Weights of a small transformer language model: width 128, a variant of SOAP for these matrices.
Each number is 500 + 50 x the weight over its row's rms, rounded and kept within 0 to 999. Layers, rows and columns count from 0. Numbers have three digits each. The size before them is the row's rms in percent of the matrix's.

# layer 4 MLP up, 512x128, rms 0.228, rows 391-497, columns 64-127
098:469484508512486532437564579495527472475512579464455603503526572517516513483469548540501511461571455490622502523457525422452472283518514407529460519475489591477403527563455577487583464500524450
101:432489499445467558595538519482560569535461517517409487511529537574510510519464566568436399573521546513472556424512615486451481572508526591448468525466488565481442496439512527533456548556532560
089:495469635512509514513496469442530462543490533422486432449437427520415485404441408382392513436549454365509444599458633531559486460542563456485452447519567542552507616494459488451546452514468436
083:614469487499495512583493529528443440557430539450426549489570573508526510443467535540416497460457476529507491460520565580464526451530561541473497539504518563497368498533422521538480469550510530
092:438551430507450460515451505587493535577511531507541554488423479594505489461480584531469516494566622429434418497447458546567457525500386585473584380478468577502452529542454543485526463421532411
107:442449624465437430541475597516611434449482515469564490507534501576527484528507490394540420503513473461609512492556470591539480417510475500434535521494535453587473577470533566561495527419533437
089:476410448452458451471404531562515503427518548488552505454537443528537501502566509454453602464508555409481466473496462550456486465506403462475489557584578477479559489471506573515579535552392532
098:462528497527435547532485470454485447424563482432489537518482463506489514564448615475570522501579496445540514595517541453451502461623479596507421506436578442548544603480453454478469468438505512
110:458561522573542476446530491547574521464418539574580573493502480506516513494385425580520471487502523546459547504466436517472477514450438552511544597453523568509483601468588570467501563437518457
097:545471452500453512410456529493376477545399403488502513514435358493625553516516604533539523483460503480554456539531506521512493429484605451528583460534566364442462512560446475515563552496480397
095:567531541469372503462597499449496414529520489403537567491475461522590492469448551498517498484453514461442487553464587501520532545523579498487528493570645458594467476504558485500512573525460472
100:358397431556516458576477504454541497556571498499545542502474522424584519407450505619460485459519527497392548541529549499527544570458541492510513560508454483438541530501508549413535527417541487
096:422473504473447625450464504516450404536598529450554500483436510453473474451552456512487415543584591449547448509553515526492538500451427527592580505512588585583521512451459580470497517502486540
097:499361444538487525504446450448521432513462551498570433511478560493480466522484513517504560419539516499462503535520532532527540441611494455558511583503497496485517543531524533422513547433557609
095:442481556492499367485548490398584521554450519494463586470496522542472469414422560485473565458508537512401455526448412571511603534523404566481508508625561520507474550521520550561532486597484458
092:515446493596483497500411566500526439492453490511513523500445515534560471615543499487452516431585518569504474568482577581412431607460474518549505486476430490412545518414527528540443472442431550
102:412475465506520541492479500543462483519506557503504539477548488504539374519533492434506529562556470533478566399484514487542489578485545514489530617494416568436457512524486513491479386550494490
100:504500585462422482504507362488519522567494444470481523525483527458477491521516548494482508522555512403523471536557611541491507560514479538490524475471565449510427448614552481513460542500487518
100:555521497469531450499456523479528414527484555410480517464486545529461514521424502466532604535556509570460564541531539468512465483487491497397544528586477545336532487466418494402463500548512481
106:507571542530478498482531465548473435511491439449486530550563466527468494531467541491484551549525558527457538434474486520445531562561534481465483404544464545477496480524438580466556489548506543
097:376464490475525486493460465572482474514545569441489468530572559423560458531537506486499457458566511549461524396526537460445482496481492442490521448504531459495401537467431481472449661555446628
094:462506471440511525453570450551515370489506533480528569381532480583444470465478587377533488388521489427445483506491488530377479441542537514552425559507539646485558488497501594460468469526534530
099:440524544453425435442421526479407475478453500578519517544514484476522372470495535530509606502485513506567639456464462434474499497549565550532501521555447498422441426443477572564471479520504473
098:507461485451524548493551460497509443594521425498401528591508557506477487537506483534456545511449481533519546442478529489399438477490451501526437384549486514445491393487578389549507564576469522
107:501410477512558491597501477538578500600563457423530613475482437617546505483448418448523553390538524515430465595463478471510573544559542497485498648461531560563370551371524522552481484502527501
094:449392453501529488585516557511504514474391504587536514587574614482488489490501430517410474529519535540480560530411402610450515529451467506537525464550561593525541510500585490432450463485481495
091:466566414483555500585459528573513408513578568497472598641496541554507492494560529550473437516591500517457487570478547417447425439542549462463500529404576552500530416545508473568519481526542525
110:467437467511468490421492515498489534497425415436569479577433464469523405498574538510395519494432528454503475587525586569377473530514442538441526558526541523487477483474469444480536575447410613
099:497497506483452490539541527501600431542569559388520475542523457578418502561507540517502472537513492507435417495503533467462521610461567499413486524530553525506549528535532448529516529466466494
105:504545477352493519462457561545505489489517357577538466540436534501508543497460451521477569589508502511552519486501473468455498411454463523519532540530573328611424551482461515421529456527431437
099:478517514478459535446496393440439502487518524527529499522503551595532461612427557576570537510502558481509519437492532513438509531547555479417488428494486534539514507492475453517511458431507543
091:535488431533505594457500555482467487448469550465492592468541418555478483466479484409443540467566495517433618528411527502473488481512492536414587524569536547532569489493466474437487507484515458
103:515479488518485532456503495469485481532503468524559490457515430575529515510464459513424460505460498467513601487558522584582510557571486511437503519576502429480506500445471517542485525489415453
104:478518486548508524520533445483478458506548552498504560498542495491445463514522519551630513471392438491519451449468498546507545428533453497511496556493528541466375515487380483557581555438546466
101:510537548513494545490469574577588465482558461483506491551513573547511455476447496591552549572501546525492489461463506447501342529459531561535548478551590580526501426489543564520571500497523419
110:558419438507552524451506552525641563474500563530515458481548514568503547466391550550436521519493522524545509497506528559442467402535559515485422493485482542454545513504448500434469536464520478
097:532383529472456518530494523509482433500497459505536490519533469536581520473455504464519524500567540372475602456491586465536427431511518496446508485428369386583468511425448465467479524527508486
092:509527493479505467465439483407371525468572468508460516564470575482451484493509492498505627509515483550511555509521469517470450442520437450506518445576528531455537477490530589523458491563583417
098:599469379527520499485544515460605483492479441479436432502504540569485528523525487524475485513540542492555442417523490502369548445398471473504485525512497509451525481504556550472432485430522375
091:533481413483401447494484365510546507604521456483544487441481515558460454512498519531468517564486452590532491527502473506463459515542575497414468560553538560542510433485519510398514436428527513
095:439463467518444555457482487484443429461511448503486544514510505623452527468558481541451598566518424458437462462457435533509519511590473519409421440658461538409522526486545453482498498535569402
106:455512497456518536465542373517443485526430437467430562500499428564541578492441390516476549533463581514533539428516412528503532564479530513439441449505512408476500507487511450466501446490467513
109:427481508463488458555545520549460505482505547572531565568497452548339524529489520496476567451484443545493557440545547543563458467515590495516463491456520423522497439458576488517487469443499547
096:542468445428506569517506459458402419503481492469503495453452522470458450400513510624530567574527467498431533501566435480525529533452421479532533558525531499549433484477604506499507520452490427
119:487452447439508532497589400423510466575550482381444509423505433449552510570445590471483441621525551590457579564451494481507469494416527457485522505521617472569492469509465483465585485554512492
109:426459448504528538583527406547522464486504500481497508558524477451522470522517564525456517491587557460467472538500521449451395473570456476540441653482516494423487542546550444517436510556520409
102:502503581529630457485527498520599472510548484444538407470435408472548522437527435423524477552446516522593483444482540493439404486459557503521409562527473404406546483549479612493536465561518516
107:524559510514543475582492535490584516432568409585479474494396536451476468450511565476470453440547575448551467450514448409500527461526504456421495503381491522573490528490580592500481575528463424
103:527467485458421455452542412532507487528517482534485537461555517485478416505381541470429476517508501476394538532443553543443570548457496416507490445521560473510456454516565539447557532527517508
104:416455532497527507411536480457475511449494629542551488506541597494599501525442572511514487491525549478489433553402582503507508543530434538478537524479540542510545532535459474418547477546477393
108:559494533571445492533450421470531489534502512476524591540484451462568452442479504407434566513430601412427459476481470422460563540592432498511547456509499514431441649610472508457584547502514534
101:438473558568471483435503554429472488527439490540543539485526558507373569454440483545490564511544462438457557498525504554506538529553448542554486495485459612548489525497579524566532535538558463
099:424529479528559554475510521478459459561518523463424483538518501467548492495459491542498514552494581489550481603492466491383562500525507524522454439510493573476490567551533543552453451594421460
091:559586517479523530520555566470451445552431432471553522496522489496549537431563502482469474518581447445504488532496468511441567512491541544589454407464481439516473542525521456539481482503549531
104:519529598512483654424490404494443489566482441469431419546490442498542470469524469518478531562503540489519559447512500489463539533501566463407525573514477510426520563502549508487508483509468479
110:567467522434513557605529448400523499516506406534498506493456547615431503439567483475526490522520520495431449421538555496577540457560568584413447514454573514460419489381523541459540518466573535
100:559507566557483463460453542535514472488480555579516543549427623560507479474432511527505431468528550585540562454497455505607515456549510454509502404543434468449546619534477538491536536441461534
097:554422509526511413559520453487530432518478569483562487482512544500570558471522555498461488477411358553512495527589546442479536558472592447468530603502478526543489533479546452409389502509492492
089:431496540435527480476521540553530506435465511439453577520488462542508450522567520490477539488529450531552431504440559521505516465509447486490546589480475508515404544497469535493537514505608480
101:407492517551411472510506499530514562498465401579497405518475509457472485440495552570491451521562579531553452395609589586504531518516453485538540482418528494513499561470560513454440587493479438
102:508505483558509501545569463569490489499515529492407438431516501442625557414420445488422529426461579476477570461583519516435505581532525477452428457502500474582471518544396430458450511585487591
095:534501434505547449407528524503596514478449479503451499503528425483612472514514505586501511603441509487554487549538526514393466478537508496470486539457569522554496461441520541511426494465475472
095:525420534459478484471568445511497524433431516465535462538465494477503504506500483511572502500458492546477469517407570521566511539610530536562407524449589508493499573562440508515487479506518503
090:544523431370490489478591466495423447441524520519433531414476469562510409535467554549459513529516653504442614385493468467479510491491552455484464399495541482466483628494510499571634473457462433
101:545472496610514424449395473552508495557522567461503402570516508545537534498479567474515503545458477500452549583506438508563446526505486539496420487490481490543450609531475469455392438507441484
103:454494577410484439518493533412527458453443514487463497537511526497544472416623535496455556542485462479600533510508473431419557469538524479547446524440488501454480534498543646457524453594493539
094:365457520509512534458509513480483475554550396528515425482481529563553534557444444503522483567452458460460572462557424494563481490542535508435554492551439510529452548519420415446577526504508423
100:418538550505450473518471537556549550513465488561434538442436487458472489602508530458594495468472548396498453507527495480609510436502516450407498484495528490400484472565532580436514472456584566
100:441516409535481531425448496466572483555621472564513462594514477532575489516480397464521533528493568501462465444486470510487395378517534473556493468530497507508586523496457504518457580426490406
089:466362583484464484528538523456625448475498467425519406471471543589438476460496423567499558433557501509597553522490485471516514477479605459560474489502467401507433413495513488481507519469548443
092:548488478556443361505488491488512403478394500483625487435577628467515566442489570452527527549487527424520476609541519503480445552532525490476489565439513538474556532504486495533465532530462477
099:498398536555543456489540536559565490524451449535522490544511398526535441434547454593502566544476550519504485519555504464535390507557568603485442429531489564502538461523498449543487508536479525
104:509499507510482529520547547434513402566499575500433509369560521508489446514552530449412498560446525445478587559527451554517418421608494500547546460564527414502447482502459483457522499472448462
090:465519439470495507439573561502509547510502510459468404488529427504469547515473501453539559508568497434499560514467539551428527519600520477515561520540551447508409465519605511562525518412525400
102:371487511524451464386495521486562549431464487547473480421520542478537504564546430536416415494529548571477424428496536513524558563547539489445553494530545533534562566543496454524468441477507397
094:483537544505388421453395579542559410496530503439441511529498457573455523511463507512554545525502588559461475470499571522607558457481564371554549420565522447568444511565490446454534490513494416
104:474573567499532543484436445534399501548478450546344556492442518481627631507468533526437503493461518421403504474524488535455547537555530512493553472475502542529490457591457529476556481514552460
096:457483517479472506515441604557540483522434508515459482539494560559606553566559486597405537551584476528432533524528491450601520513475487557452538524517544485463385608522583432494477445495489365
103:454503575556460480404387484447478546457455466505573562548421484566457493496578551613462549548511469398568540510383535569567434515522453529497540539472510535407415546476518532539466421518423421
097:563413533524536457536434522564488415470529510471474561504484583459535453466514399471528628543486496505517478564462489471450545494583503572414535519437519487477489453517508596496409423436440454
108:417448538500465428539523543583456446495565458578618494508513484408562446409367494488510502558538406520515556520462469537556426488459509462514548422587605472490562503458501453488583516494486538
102:516471475506430536471411524500488566521545472545499449530517459535481416568484508481521457439549417414439551567509569597585466546577461531565547461453513470462482573439475550506513484483612562
103:476554405445433497456520470509541408573480527498510540482389531558469447441411428519433566602509525532614433518477512572539459589531538448500453500556597435481495539521462503383384498493459529
104:559560543473436473548480424454510474563475571485563516492637486586528402570545540449531487535545482477498490429404564492496536454459477489361541531436484512497523627454509601554451467555422579
092:483472516461451516464497493485406540527553508452474640561463496396546486379505517460472495524541513481475577495474447537431466443560531452464480464544534528620507434510560491450549539559553585
084:493519504471357454508450542476525509460454541601543603502482506411595397527511473384498502462415594640611447494436526484528510506532540391541474471415533467454478556533516508505557510469493450
105:518529473487523482553503527455559470526568474434469485519520541608438547504429547446517440517446407418579433536504461587458528466479462532431512495574473492472479524541507564529502511446490604
102:496519440530437495549502624490508372512513536500437548581512498466552556565429557576550506583456487522502441539452491560452534533518549438465511504520497549579438542447609485491537577539503460
097:543507482490470394516505401512561405528549504529548468527470538522601508490501514542471487592490550464570548464557535420451478441482628389532484456389476555486585527492474519532591425461426517
102:432509601431473550463445458500510477501478511506413462458494517412580499548440494495504453481514466463524448544580543593481418473435475505485459530441523531501497567536488526467577495567389501
096:429510546415554548537582542498426415452544537549500444534495425505480480547516477453549521541476451442451471498519446546446493432519531498433503463539602522468559498512455397436552499505459362
094:475549488501511501517511468462559455603509531501483477542470602456522544553497488509495549495543478491556535513477540525442517501445418457437407442547498459514489448450426546510533425451452461
090:473525555504457535435492597483460478641423437474473472455439446566445462495537451552480632445579552500507492464462520488436489516419561514524491446547500486471488517441498423465522518497483520
111:419394447566582564519453546467511501577462501454515433521459459474488492495530458494367490476463475408456505490539436600496477539501449579538443498433514492432412468435478471538522535422578543
099:462484505490460497388484512379632517529535545554568504501491539611579525537478468480444461540447508506543542550437450577491599556508574523495410445427451474403455381462526496515487476499545570
092:404445433483450465521554626531491514496474516413511564491511503521533494487488535437535525493479516500539432565446537520502529530569456508478496387439476591520471499546493560506427577499539468
112:457453446465460567447413426413418513401551530393529521506443539575513516464482343545507544477445585590486520495521456595533471497503604501459488505518531522567504458455473441513426433409539522
108:534565448550444406419529530521569458479454463457380532507482500388613475468460471550560558396565551453409505511515489512516493558569463463528446490535524471468485544496516483539564470550521465
091:494460439564469450505490520462514468513451561477645562587527454463537573449468447489518556550507625409573496467535469569457550534441451526561530443510604473539430503541505508493553513435462544
102:474485483495408525422422506498512505446538587443523598419509550531498541538530516453543535519402519450451469524555408595492492532541526531470446457402507500437514469540539567408366602577512531
098:470474499491453450471484494560493492555422504501450494431527484470525378541543482507642478539441518459497522508441547426463534511516561557436434471501468452401534452540446534513458582554413392
094:462505520532493459464525536602560395473458484534507481442520558438489572425488548475445474484526527455534431488494495483517484457538479519577568516569512466493493598573490549497515555502510488
107:456522465519520555518483395407542472446552503514545484592446492485526526472458461401464499442487541482488444573436466476530503483511454491513649598489499454464426475446448425528469505506479512
104:422502500476515422476392496565513475465442517504558538467438545541457515547420468563431532434539574446496462490453538456471558520491626424555467571471642512401580476437446491509403444546576486
097:514567465560600511520489450538492504471490456469513506442452434448511504520550437470462436474520564406543496532381541526448469412506595485494415454506558507491506517565595509487448528506526523
103:453630457551481552469523535422501555514458477594508472395505551484447431585538568596414498487530450393472488469438537527531525448407512558522473449546522538444418520479443523518517396495460447
094:522518532425550489451523585481572442527473518474533464505486498505485535468535493415439515530545391415511449533475489483529453503520510434524438429483421483482578536503538566544459545362449464
# layer 4 MLP down (transposed), 512x128, rms 0.226, rows 391-497, columns 64-127
092:630492515540516489399508513521495556535516553498482462527449509528490641541450445417447519518470496492441498490468512489519405534487510505535588429603455572512550491469376580528503471387508540
097:488477551602525488496502483489445488512449589428464566471568435475476478535565394497578553454475388515438462549569599462477386460422453549494480466472454472509488487487416475479472448516484445
101:533514470520556531565591526508531536520506457477533366512612420508432454513474464494460465482502395478547496506469515540584547597558443607430475541521379475479399604485492518561421455521546571
091:477510466442506459454522515465531514547529521564420496528390480461512558471500404418508488499564530420446502466568546439568459549431488474566580597411628514580506427464478584513512565448500499
091:530427495497575533483531515540472425478521449452496462497548554412497585455649434549557502482492472520547496492506496514387550540548524445476493532548489538495534531503566403561473469532544598
107:566597475468452453484467573472522426575487460568470484485493564549430484520492509517468432484468570523485415561506489558518450444528552535449421517545608472524452478509543562583408566430488563
084:432465547589458486481438510569499532540511452535514489484483474483426504505534541556427558572505452509544517434501521529458533583387381467471581549491481398612588467532454558519410508486525522
086:413499543446439528589564467516483455524435451562530587496500520470492537520525557510444482480462565647480455433448545447572494507465441468482581525511558557487559474524559482563440472470566450
111:597566510460530483479490505550497513613622529460492592429516447540494506565514544440515413486493497557581488502527535553531461556541435493536556451450527490411590365441483518449482423500498477
099:485506545500485539519506546527466543582534450562587459552461467548532492373536440537536491568531403511549538481558537477478527533418521546481507597498549451496621476391512492504464555457494512
100:497506441430501510492434536447512442565513495517524504469475489531497505496446521600428531519461489596607469465454424524524526455493614586612479530434510586531471472549413536466589482444494450
104:473495501499556444416502542503430465460433531477340467491480519453441480445512457491554578523506469493507480449472476507548458462472452534622556458406528536522543406582543543491549467527523550
112:558526548604522465507392378476503503509588546466588499389494475533503479515523551443554489505581608402513530459446471544509524522627509441587522523554488492473466500518503483578466483444507455
101:577509556424453498485558597454461467511472432488476473497518467460485507414499436477536502504465450483585365384456494513535451503479501531433489412530529503401493436565495463479498483549595446
088:518530507517460378554552636477496457449521594521483500449443440536492478457535465498541582527424434451445498435484423462361562551570622456509502514493525495477509448534519456503436550483492465
092:474486454434518459544484516485424504485458485490481610552560370527429537384540525469458554513443533533447478554493429381531467465434508556540483488422453556478524454460431493444594509565512410
094:530480549465508467479519526413413455489481519501521443498572499432445576379460485556510497460424297495413562513536492504460524501477632445512476521495552494517486539513431505430452575437587472
103:438406474521434520500507546370506466443454529465488553431569418492439547527491525474545555560454542579532494413558512448507488486453482442463572428578517481496576488558477490475524506457513448
112:547471441480510553555495539510463437412471504508591475493502527497446545479488477480475534431577466482403543471562512517513486493468528507459522440544519534485467416486530543526516600534383512
094:528511600432485484481574455482434493552405533511490459407529433487475474550591436516495586474523463598532490517418491509490497456487495520508511488546443475431477430399518468475495472538505417
100:448589466526456462466504463486441516524480465568431511409449483419423522479582531469473461525491521465397495528530591579531531450404532583611501440541538562471601398391530480464473541470549468
099:509516539548514494549495560434464460440464478499437508589475463489535500545613645499551455605470483507548561507450466451597482500520436397491443506502523407471539490463507420427460522461486454
089:389592552503551460493455524529504591480509487507451451520510466508518538551559541485576545487582587488465480494541581530601445533445399547577543425502536525396565439507539437529511498441563535
098:489491476612458469557402571508482510472407495523574462371417541552533523428506557431526505462520614571518502532442531461568478453491482475478532591421472461521566558438446525489444559497492537
099:521501541463576561503506419544566539529482485527494503448581464458418616539478506551534426493495486563430533519458523431541485472492454539500447566593474420578540409542505536495405462449531480
084:503502575471492419449501605526476482507526420471589451459530405507395593531488552477612502495490512486484543496523534406486547433615465453458505561457475559428470568541476475450579459502499418
087:445503535509549525417502498423485470509513514617509502486433463433544523426542539480592452552417462550451488496517483510481467537464484434389489486576502502557541560576482489443458447557471498
129:527509515488464457489470454576519552615507393460482527462465459574491505459561569438505557544450475494503490548501516520437537521575461541504430599480554510530439524507538583508530521469375512
102:514452501566525504475396466517404547523547494519421547418529485453503480457456475527473501456413537516460552476484549550489447444493502495436583499408497452526489548536519584491450469604511451
106:561406549489486538428484446553562533455503595442456533487531561486477535552536493478493502533622500432472537434515470536504397576569514544477475556556492467487562430477540481439544413512599490
088:484544488454514470531575519467448407482528442594490463556548587535479511475486538485438503464516441482510573520480650510504487426436561541467581572509522361491555463480566437465547402489514441
087:513596471551453549484484520563424428530488560538529545407514484472453572498511512535543484509547592577491504505605442560492464505500431436427434503392462498409393479524460510430378592490488467
094:551492608491442463479513581496445398441412498476462568465573475462489550563504556522503546594402470486526471648545479473500507469499515463459472567461523559478513582493431508517490530565540637
091:488540498431513613507517566497505519498536534508478521491540393500464503476439566497547492495501558540497492501520483547459450522503520534456524493558437433492558595418435495652407491429512465
097:490533473429565431503491453582478608436492498543551490457467425480511492551563544536447597520470473478445454601504535448479537598503397428444493456469508505474519477535530471495485546460516502
107:511494500448474468516536428511441564531472544555488422501408515495540462499511505476437502488468596505483492523513593548568539462510447434534466536551547471533491534463549461532520405482508469
090:409476531489496521604469532437500550531477471584525565571497487513470378553541526557602566540416491523463467538424501443500591508479558507483457509527539532444526497464404562525519552468451457
099:529493468525520553535493454591458502487531529480580419458437522485485466475424523515374474582480507511434586534502555543475461523524477511513567515510495419471470434520507490481538493565458472
101:493472483467560522483456545458468540440468448656450489396524535411494507471409504432479561501585449473489567459513473502577534461493530560548608416449400563482483597473459450477429464482575467
102:473413501495456478399444559570443493494531577572444525409422441434399449499498477485514411434476475544496492464515588468430493544464455505438463509490449499584588621521513424505516616437482494
101:537575485526475483541420485527468467470483461568539457386496507494450545518559472459471476601506471435484478516516523525460466617500473469555347481431498551586522563503553473473442527537479529
107:537542564408464530424496442479517585486481605547541454454474509449521493498512494528475482475570535380443562416440398422567441559526490524476508454472478428519544615537538578540481422533532535
096:637477466530477427509518391429556508483507443483443432497504521608584485525492470445557537505510483430559471491541543458494502450548455470524487475453465501485573490427496497479499515436471411
096:409512489597476467522506573494561520573461506531605559512522507660449433472578495507507553457544522533591523526480579449488548487502441472483544541507505519520484538510475421493526496564453491
103:536454459560547603490452421477580564490550515516446570554451507484462511569531524492516663487543577434531397474475503475520545503585521483554495484514540440475481501466596440442427470459550537
097:544462562490578478457475603513504450550559487537517585489549421490501590515444521549513454573503540639524445535526481483509421531530444524482443480500421462464466504419589470553588474555495564
101:480428543409501435394388466488424460483466516559531591552492540501449534507508470489508489597498449570467445517562479431537514529461564435492454480540425453559500399520483453489520476537524470
106:491472479488427537484528475470386498471431588446614491562534464509512450496565443440429565580557445553527522519515554518448559559543449451454457485441500500444455537514379499464496533502440513
097:539534479453476479565403441567521534516436504501449499535428520474422547513543602385412522402414535478533510585520511475518564529513483589538455513479477447515550443449507490539486471407411469
082:481515479460486397493463470507500438481514524409477588527486347517431486501470461456501578501444494539548470436464433508472510507486503427565535464388578456517501496446518467431565424516539545
094:535508593501451397437434524432571408479453574519400451526520467455550534415510506498463552460535481510518476393496520513526569509479543512428427486519575519516510509476473510485558489474515514
103:466520520426587457583521446503483557481550464406479453499458511486511564436499506531467509447478469530509389463507469433494536415459503478581455476588449504429539514510444431533492573543492605
091:537499535512442468551482462591504535481475587474548467592464477571457504461520489614578526545587422499547580452413513486428521560562543429469491475440449500482531411526557488470563478514561521
087:449499499440573548441431485487599485519429477519541391509513528544468525476526475484494608501470440457603557508546563501442493497494429542515578560520540467498587464468555535523536442486442457
096:476425545445515639531565627463520488391496562503501480489478480500482594582545463413490554445474541515487511447526538555512472510483537564534502514471474501484493533513551466542442460486510542
104:522401505456415531542529523504497599551498351526509554545484490553482503507488538477445622502515488472526515525489459461572418502580518553475501456482520604514542537460442463478484425539496508
108:477446438509480481491546415491470567506490502444472532614499411460579507525581440466506450499542457479541507513497435418433510537552516513499563535525480556541496571551449492493553500435469457
103:543526430606575470459577489464486489555512541454531547566507484532436495534634494531391535426523469427400510594445558522525456513531334511478584503484462499477451460509492543497528465432562504
091:464466464535489452537471466534448473550618571517507516520551428432463624567401399503497528475525562538425505490502566457553490583402498533498398496570583489506542488473437480496472548471440419
095:495573467460571524512479443503518497407519513385570460494429451547528500576545553580482599524572475432489484459511476580530486513419424567468433500501443396396466517543487526542507456501543552
098:540545443523537564530432516447583460460515525520433483479558519648603564582565459448638530531493576491483548487568619473491471476481406438506413487527520543480528471481511505507495451463417592
109:541618571520480541437610474467431489485481541428575540560599436505482472526510565565514465503509491407519539467582416499493497533493497472450505433505579515489459441550487418526513444592438473
098:456539511500538452553482458528475476530454530502514473515412409509600508512590479459447528493503454531379439540498496595576475558459439543533391469509442484484462559473478406535523523552444544
096:403490425562492497502539480549563423470485440456521420474460519412423460528523543621536599482553511568547518519482495465534426553436541455498517523561491495483497499472511514508392507450553461
117:495491544475496506512408416520533434444521365592426564536494464499414574526411446444544495418564531544502517523504526566430471561437508518503462506541440486473507492561444444563575466415466576
110:524517473469548483362509507506569466430468588452485505503433542491422495507571477482452472456482519554423525450497488535511466504444505496545512563589539413476509395496621507543539517515472462
085:599487555547442538517461339471495507498590526505552543434490599548516499495536505509623493475478504503457534501442515528534476517471467557471501572497420430562576422526501443500468490518509526
100:446488583501474514585528520567573467525504462556409508432450516585567561434448479548450456483522480515438558460534615506581464520447515490544508453496503410545527540447570559530524488559495607
098:513557490519484435430486454480389511498457417533463531476499603488525584569526460500557536538533527455454493516440421450555509539436480478507528562527573458486528564508512479459426471490526473
092:464500498502471564456540574510495506572560447505480410495523520512512575524569479479522583534553460471391539480493432495417546598472491473531533595511568596441488489502501596565498470480390550
100:463446472537488458523478539562420489494550478525447479462422482569424449421450462472493551595425406510518560519537538408489485585530506575500501516488496484511504393453484550562476528487451459
107:516516402475454613546428456567549479490485562434384553478457512485466468535498581467463477502580446511495549466557546482472434520369507442517544526522450482505494568462459460451542566425474550
090:537458474565441406464484520599502546510525518508561474473499547564548413495530421476554495479596376476372572491470453473540454505474506570396514474469489565483543469488433551504468472577459546
096:472504509505534507518543433611411583502486555477496441619494465517447527534562520477480421552525470499591581490459575459585472412455508512492503530495535482560594501479535519442496501495511481
108:380492561456523513471531450484559422618494497524448453490499527419581460535598532464553489433441534556589433478490509579543563579485523580585514492487431559572490512468488542457484524504526532
106:428581543446583481527509520591465495532424529399579449480447454458492584490514516459523441537543551583476568606512460514525552601443573511450431486398459447490486520475537459431488512527508425
108:545448587547505451463458511376417539506534502425522571436449474447604424454483556570482458471541450456536545470511420580515502484563507518549485550496475539556490520434416608556489510561478479
091:593528478508506471448546449449572489507592530534505427578519574538506506431488499524548433551472522450601491447614414575481466438408494521516468519501457497526487527500480525543504455502540571
110:475498407520477491514485589420546463525455473493548467556480578505506558612548389417461558472589531442561436424441510510529442376498469482462547507527501432513418509494523416526497515498435551
097:512457520458463506496470577422548513502412475513493465509485539524425436515558539596552463565392500491375396526535547430470540495529496566457483487479568506550456490509469416490495565403539460
114:397495540449499452572593499612509472486518552340569452524561450552461529522542463561436403556528509471547523561473425502471557562406521483499477544399526468442411466494511521544502493517514451
097:480478460425532578522467567469491539456505609557480525415532467497387417559509533514425546491469527515514505454530385481486450467563528484502493449561494592419499404445557488506449590528516504
106:485503517461544543518446507463431565453516442504503413557440441414457459475484537443437490514546559536517532528570488424551535514516450488476501548555537492562448484510474503553562381493470594
094:483520505467578543532515519511537581525536428562528556493584414505528595474473481469422558471547422477515506547476502467513381483473403508486468424527543456492492481515469407498450511511583572
098:574486473468481613566487541436486531476450482463470570396501507597451484354459493565474467577524431495465427483515545409438453540496480471567524455447482446540488424506548479448441462552611578
081:523443447469423614542527434545545476559542518454601498517467499598539473499443577556472513556544622427515420504449420409466459545435496591491520550462498459495535518548562508527433574524571549
102:423575543544627541529489480594535497541510486479508564544449470482395526535470470492441564404492575544561472529509557466507440480436446556512513458407574602573461524506571494493566493497466568
100:531523408453515599475508409488502536438478541573526558464568479531472468510423491487534447415546465453467397497486508497543549473489491481409441466413453424527540507493474498561438495388512458
096:569486452481513505490448507516451422556501534498476530493490445512466447564523524462505506503482519439502487479407506481512598526448605489471518517433465594525520406370594561428460464509411525
091:531563469580563425448615499490508526468493476567545427380478465500438556536531534457517484489528481464494510528422540430496544500453470534515526458509514591471551416482467541530469537522535479
105:513565517406555444537469471460530523494616557486504492513493490443348523538475544597573367429654475464525523464543533631500534503478420546498540494533464428461530490552514526569555515531548490
094:575429536467579355522542428586464509494431548515516556591486442479454476474519357545523555453473500515476502496526511497528461491523559422548562507508591516623469414538549459508528547516474478
091:541476526597509593541415481488517505457476518475513496567518555443465570510489533525382474418498506543471519562573418572540491580469458474537539514475461498517624444478463608564507478528495571
101:505466486490537518424555418533477569480576497493475435489414498571484462505488494434480550456552547493416467488479500476500485491437479518539509530431551530531581412461548480530621474516518488
094:503512442554431573468499545389523546467569522549439383537500531511468412474558596410473457534504459459539554471434526533487403539533388568416586491507484469491534517527475474439529492518523461
092:495417496533563542478493409617546519478546473530506518482498513483547560514508469397531568528473538467464560486450551506503476420482495458457620402523502504594523526593516511524527425477453440
096:413493481560506462544557523562521427535500439531486579493482493458406532571522530500440414496501483472447531481459588542560505551426397547505498451460533380473537529463505531503430485478574522
098:499533503517552551468395478470505508492512643465552543472494459468524531596563549468556393558551588539559457596569510449542481487559515450528568513414541523529554448475458573503545464521501541
109:444404514519500508420496469447546479627485567531482512519481582461475530644501525480546473564467494566422467550545473507499509587514463526473456560455538475539563510508390547562495564525638516
099:489458516485476519548516567554596452499538397449485489582546453480476455505480467464507549537497580543489526493461538523551529500508441585462445550493436571549528592510540599514597445475464430
101:389458493546499569533525490583431439411532494397490422487449546531525485499500465473590514485516489483451539432419565537487602452472415424510524506456467483457513370513571513477545511503515568
092:497476482588445524527502506542481504502471556423522469522592477569452498496518471507510448512475546507595558430409482529499488498437479515507415503604535485566496463523469498497562480500573562
086:531583525483452643553510497473456516484553524464484469474525471431444471558598523550472454553525555528511553500506499547453538531530480498400411529462520414493510542545458535484485497564420578
095:457464504536488516426441478545484591482473473502505544508550539485548539509447596519533521500438458484419475547510470541613413594600433478542483450532535425409516477424493472510470429504480503
105:474464557408470592612537413502427436528516500526531504550507552521556513479431486522448484542460564506494540496500497453565445498507523489521402516499455494492487450415494463436426529530450484
097:520497434475528488524465527513433470442497549373561433483536453532473557475409439488575528502573476570545460445502558519501441478421508547530389443583434589528499504519374547494559429532430541
097:474510515419596489513436529536504536562490351462474547470448570596503543452478533571520548495452555483554543484491539496466485525460482467536521550443488426425428599418568470476559418516572524